Each number is 128 + 24 x the weight over the matrix's rms, rounded and kept within 0 to 255. Layers, rows and columns count from 0.

# layer 10 MLP gate, 128x64, rms 0.362, rows 0-48, columns 0-63
[[138 111 141 133 142 151 140 116 137 141 130 137 101 123 126 141 129 103 150 144 139 139 104  96 138 154 119 121 136 138 158 118 137 116 138 168 114 137 139 154 137 141 138 120 125 142 125 147 103 111 123 133 120 144 114 102 117 141  93 105 122 153 120 131]
 [ 70 134 133 117 126 109 135 137 142 135 125 122 106 155  72 143  98 129  95 130  86 128 102 140 196 147 131 128 146  80 157 128 149 111  92  97 140 129 127 157 163 152  93 149 154 123 135  95 167 120 162 160 128 157 106 139 115 117  81 131 135 110 169 144]
 [160 146 132 122 141 137 140 108 142 173  90 125 105 124 156 167 142 146  93 152 101 107 158 154 117 133 140 116 137 126 121 134 166 150 175 150 120 113  69 149 173 116 112  95 130 119 122 142  90 140 112 128 103  91 112 119 165  91 131 170 176  97 128 140]
 [119 133 159 150 101 122 143 146 150 136 108 108 111 130 139 146 142  90  83 156 113  87 150 119 143 101  97 100 125 132 102 159 120 136 131  92  99 129  46 114 137 121 135 134 118 162  98 135 146 134 128  94 157 112 112  92 147  66 149 143 105 132 138 124]
 [139 145 138 128 140 184 134 104 151 175 124 158 166 125 113 170 179 115 117 133 125  86 128 124  77 168 152  87 149  90 136 125 141 130  82 117 118 141 140 119 142 155 122  89 136 130 146 127 113 144 181  83 146 129 127 109 180 120  89  92 122 138 172 132]
 [101 124 159 104 121 110 106 131 139  93 126  95 152 130 134  81 134 140 135 139  83 138 163 122 102 200 124 125 158 111  97 108 102 171 156 124 134 123 105 143 129 124 138 108 121 133 145 175 104 143  90 149  88 141 127 135 163 113  95 115 147 150 122 150]
 [157 142 149 175 125 138 113 168 133 142 182 131 133 127 142 141 125 128 107 125 121 126 124 128 138 107 124 106 146 138 151 147 126 133 127 146 134 154 126 107 145 103 123 124 136  91 111 142 138 101 131 136 133 141 143 133 126 127 145 161 132 137 132 114]
 [170 139 133 114 118 105 155 129  98 124  93 152 151 108 141 144 139 136 106 111  97 147 110 125 139 152 108 144  89 139 104 103 134 133 146 126  83 146 133 144 102 145 128 103 140 179 121 147 127 139 148 105 136 107 148 153 139 153 164 157  96 133 125 111]
 [123 118 161  98 137  82 154 128 102 100 110  80  84 115 155 119 108 114 128 103 139  87 166 138 153 150 130 121 117 146 151 159 125 168 122 118  89 127 141 113 161 116  77 118 137 118 112  82 152 157 129 139 139 172 125 127 115 121 131 117 130 159 159 138]
 [113 154 126 132 172 126 130 107 120 142 132 139 139 118 118 129 143 114 161 106  74  94 132 110 167 113 122  99 118 119 123 108 122 106 155 105 114 145 109 134 104 178 117  99 175 161 121 107 127 102 183 163 116 130 136 183 155 128 115 160 137 110  98 112]
 [106 166 131 170 157 124 139 115 119 147 116 120 127  89 114  94 132 113 151 149 114 122 122 169 101 158 102 123 164 131 125 112 145 160  94 117 147 148 126 209 144 107 138 130 189 107 140  89 146 165 140 132 113 136 129 133 141 137  80 141 154 116 165 126]
 [134 160 154 172 135 142 138 124 119 135 139  86 172 100 126 139 101 123 148 142 127 164 136 167 107 127 134 122 168 132 108 118 133 123 138  84 127 134 119  93 178  94 115 107 174 123 179 162 163 120 108 170 101 168 118 160 207 117 172 179 131 116 130 116]
 [151 118 110 137  98 130 145 136 107 102 142 128 155 126 149 151 154 134 141 164 107 148  78 132 153 136  91 107 137 140 126 106  85 179 137 120 153 134 128 149 186 137  94 140  98 139 127 137  99 118 137 140 129 159  94 143 127 129  96 134 154 165 119 111]
 [136 107 125 165 161 111 115 109 118 152  81 132 125 144  75 122  82 125  99  92 114 108 152 165 109 160 161  90 120 154  79 146 147 198 111 124 145 166 201 132 109 160 148 125 131 119 140 156 112  93  76 144 115 132 161 127 156 156 140  94 156 128 113 151]
 [ 84 157 140 108 153  54 171 103 157 108 119 182 103 148 113 159 106 122 130 115  70 119  84 144 112  90 149 145 123 145 210  84 138 126  76 134 118  85 119 114 100 147 117 143 153 123 149 108 119 111 140 143  77 148 148  98 142  90 156 133 134 100 125 143]
 [146 144 140  98 112 131 160 120 163 149 146 119 125 172 104  80 158 132 109  87 107 118 138 140 104 174 162 132 137  60 129 119 110 138 115 112 139 118 136  38 173 161 116 142 116 162 112 136 134 120 145 106  80 123  83 104 134 124 144 136 106 104 121 135]
 [124 160 152 132 162 141  98  97 166 141 166 139 156  76 114 118 191 127 107 134  77 155  83 159 196 164 122 119 127 136  99 127 121 134 202 118  91 153 124 129 137 129 101 152 128 120 133 155  61 158 182 127  99 151 101 107 101 102 137 161 171 120 108 120]
 [189 157 123  71 152 154  82 132 105 119 125  75 141 143  93 183 134 118 135 139 106 169 148 151 111 125  90 149 147 150  77 121 139 132 191 124 110 144 131  97 154 116 124 125 153 150 142 150 133 166 148 110 166 115  90 150 136  96  92 181 143 148 128  79]
 [122 188 145 109 160 170 153 137 156 149 134 113 108 131 124 118 110 142 133  94 114 173 115 123 158 136 223 131 145 108 137 106 137 146 140 108 145 121 139 155 163 171 101 151 120 136  94 100 125 164 104 106 117 148  93 163  90 123 105 151 115 171 134 106]
 [121 136 113 125 188 118 123 157 146 104 112 126 135 124 106  91 157 107 152 116 140 110 107 152 144 136 127 139 102 127 139 105 148 127 147 133 113  83 128 100 144 148 119 139 148 122 149  92 139 141 109 150 121 127 100 144 136 133  92  91 130 147 128 141]
 [101 113 145 140 140 129 114 148 142 196 143 145 106 110  97 135 148 131 129 114 101 147 131 125 113 140 125 159 136 113 135  86 119 143 120 129 169 102 133  77 102 113 120 111 134 129 124 149 132 112 126 126 138 140  98 145 144 129 104 136 112 135 119  96]
 [125 158 184 141 141 122 124 143 122 123 131 139 118  94 131 108 105 121 127 159 130 127  86 169 117 150  95 121 124 122 119 118 146 101 145 118 140 166 111 128 163 105 151 106 117 149 137  96 121 102 149 118 123 122 128 150 157 111 118 158 126 127 128  84]
 [101 114 129 113 111 115 132 185 106 140 116 143 123 123 136 113 145 108 127  89 122 112 132 100 109 132 119 142 155 111 112 130 138 123 126 158 147 138 123 138 105 107 134 149 124 136 149 156 133 145 132 130 126 168 133 120 160 112 132 155 127 119 150 136]
 [109 160 107 148 171  93 125 129 113 153 115 136 111 104 121 111 121 108  87 131 112 151 129 102 149 109 135 121 176 132 126 149 135 167 107 102 106 157 135 116 128 146 150 104 110 138 131 116 112 143 158 103 136 147 115 139 156 102 126 134 108 145 115 113]
 [127 152 100 193 148 144 103 137  80 177 127 128 114 103  90 116 129 108  87 120 119 139 142 129 135  63 121  68 139 135 119 139 158 126 101 138 139 130 102 126 158 148 127 116 144 171 112 126 154 129 145 124 139 160 132 109 124 108  86 119 110 112 134 115]
 [157 127 142 124 141  96 155 148 174 162 152 162  99 128 111 123 102 179 118 109  96 123  96 127 152 123 106 117 121 184 180  84  81 118 143 132 131 149 139  61 128 161 128 166 146 155 102  90 161 109 129 110  70  99 135 125 162 117 161 125 158 128 136 150]
 [136 136 125 150 153 127 126 149 140 112 104 188 109  90 129  88 129 118 132 148 115 139 140 100 123 133 133 138 141 141 113 128 128 170 141 116 139 145 128 155 134 106  94 133 110 145 170 118 106 158 145 126  92 131 122 160 108 108 115 167 140 124 116  97]
 [124 144 160 169 119 104 145 163 101 146 148 144 120 133  99  62 111 113 128 128 114 129 137 141  98 119 153 123 166 168 145 146  86 101 121 116 147 194 103  92 140 126 129  99 125 152 167 130 136 102 154 106 177 108 178 144 130 159 117 149 114 121 155 136]
 [104 119 127 137 114 130  84 132 117 105 143 140 133  88 111 123  94 140 104  97 123 133 154  98 154 138 127 121 129 131 143 127 137 129 104 127 108  86 115 124 139 131 129 129 158 131 120 148 140 120 107 135 108 108  88 114 131 133 125 112 115 150 129 170]
 [153 156 109 157 137 146 131  70 106 146  86 150 130  94  92 153 150 106 116 115  77 161  76 130  90 145 134 107 115 158 120 218 143 135 155 160 143 142 107 119 130 103 133 122  87 171 117 147  97 156 141 125 134 144 121 109 145  76 133 192 125 139 117 185]
 [108 110 127 130 134 137 135 151 119 139  87 165 113  78 106 142 133 165 122 152  82  87 110 121 105 153 131 118 159 128 128 123 128 135 128  89 144 149 106  84  99 153 131  84 111 169 168 124 116 130 148 115 130 168 118 120 154  99 129 161 177 137 116  92]
 [132 186 105 163 110 148 143  71 127 183 129 150 174 111  81 165  85 123 148 113  80 165 107 160 127 155 152 130 114  97 165 103 125 138 128 137 131 174 114 116 201 120 161 185 123 165 157  94 140 147 131 170 129 113 135 140  97 138 133 108 143 100 100 131]
 [153 110 127 107 111  78 129 149 149 199 126 128 126 118 101  68 168 111 112 150 105 123 155 148 130 127 130 124 150 166 112 136 150 114 108 125 116 127 134 135 161 124 107 125 114 153 135 158 127 167 152  96 144 137 154 122 139 135 138 156 139 161 137 107]
 [ 62 139 164  65 138 130 140 105 124 114  93 150 104 145 121 129 117 109 112 139 125 137  80 134 104 125 170 114 149 172 132 166 123 117 150 131 145 160 127 118 126 138 153 129 136 148 123  89 126 121 115 140  93 115 134 116 158 147 131 164 129 165 129 150]
 [117  94 137 138 156  74 120 117 110  95 131 140 126 162 161 129 137 149 119 152  94 112 137 158  74 112 154 118 163 147 120 162 118 136 118 141 134 119 152 143 128 104 122 109 145 121 122  96 137 142 166 115  98 126 108 136 177 174  46 165 100 139 110 129]
 [109 134 137 126 101 136 144 133 130 132 124 144 122 142 152 118 125 104 149  96 126 107 141 138 168 139 138 112 168 114 116 118 166 129 148 125 142 165  84 140 132 133 111  94 127 120 109 139 129 143 135 133 135 151 127 138 126 107 135  97 137 108 101 140]
 [145 126 130 166 124 121 150 145 140 141  88 134 122 117 108 155 125 121 115 121  98  66 158 149 130 157 146 122 109 116 169  69 129 148 132 105 165  83 127 184 162 114 128 144 163 149 145 155 108 147 106 100  69 136 125 171 129 129 105 100 126 175 142 108]
 [131 136 144 168 153 125 121 104  80 133 166 110 137 143 111 115 127 112 132 146 129 129 139 137 147 151 153 131 177 160 117 130 124 140 113  70 170 116 149 141  95 127 120 130 144 138 107 147 149 114 114 110 112 157 101 101 128 109 140 125 103 148 100  99]
 [101 138 142 124 133 125 138 137 118 179 144 145 200 142 168 109 133 140 143  96  83  94 146 137 131 136 134 108  98  90 111 123 147 122  93 126 127 123 135 103 164 158 143 131 146 155 115 124 171 137 141 121 125 133 139 127 157  81  86 146 139 105 127  94]
 [150 134 112 183 155 124 174 142 154 114  84 119 116 115 104 115 177 163 127 172  75 133 145 125 138 127 117 123 168 121 103  95 151 125 137 131 172 137 139 122 118 122 146  69 161 109  96 132 171 143 141 179  73 155 150  93 126 178 105 139 140 115 148 143]
 [134 147 162 102 114 146  84 146 130 119 137 113 109 162  93 107  85 128 154  91  89 143  92 123 169 114 124 138 121 140 115 133 103 118 134 140 134 124 118  58 153 113  85 129 149 148 139 123 101 120 153 179 139 141 130  99 133 157 138 105 127 110 109 149]
 [125 161 130 142 126 140 175 149 105 151 145 112  84 111 177 160  87 147 114 116  85 133 155  92 122  87 146 144 144 133 140 147 120 139  86 109 120 131 127 119 149 140 112 107 124 138 145 162 150 148 123 105 120 146 102 170 135 119 115  97 133 110 130 110]
 [ 98 159 188 152 118 142 115 162 117 112 100 150  71 122 143  83 142 102 118  79 103 127 151 114 134  96 132 130 133 141 167 124 127 152 151 128 123 145 127 109 148 142 118 135 116 148 132 145 113 128 156 119 149 157 121 114 115 132 117 147 136 163 140 112]
 [181 151 128 121 143 149 137 150 147 122 137 148  76 137  90 107 131 120 156  86 141  95 120 136 145 112 185 136 128 144 142 167 149 135 125 164 116 110 122 126 153 140 113 137 157 109 154  91 116 143 109  96 129 151  85 166 135 131 163 136 136 102 116 107]
 [123 127 171 125 117  93 130 130 169 104  74 153 110 107 116 143 142 107 141 134 126 121 145 122 120 118 153 110 161 127 141 109 134 157 161 132 150 177  63 111 102 198 100 105 143 131 114  77 137 197 112  82  87 131 167 144 169 124  93 118 159 130 125 157]
 [149 149 119 108 112 121 169 107 133 142  93 139 155  98 128 150 143 136 117 145 121 109 105 115 124  98 115  84 124 113 154 142  79 111 132 122 135 128 136 114 176 105 121 147 123 133 146 139 105 132 165 155 146 166 116 106 109 147 136 143 145 132  87 112]
 [137 143 173 132 159 127 168 140 164 128 114 105  98 110 130 134 156 110 112 123  98 139  95 110 130 129 144 144 150 160 100 140 127  81 138  83 135 130  99 115 130 108 159 121 103 118 113 126  97 134 132 136 110 114  99 160 157 117 124 111 147 114 139 108]
 [148 119 130 109 110 148 153 141 124 122 156 160 133 111 149 142 139 142 106 102 129 119 137 114 125 125 107 119 128 131 100 140 128 134 132 123 143 114 140 127 118 148 139 126 134 144 106 117 128 153 145 152 133 139 135 129 130  94 110 138 168 148 105 141]
 [ 91 135 179 123 134 108 149 132 107 126 109 154  88 101 130 104 139 136 146 105 117 137 124 120 101 148 139 143 159 174 134 156 151 160 141 138 136 116 139 121 133 107 121 147 131 100 172 169 143 151 101 132 123 140 115 154 140 120 107 114  85 175 151 122]]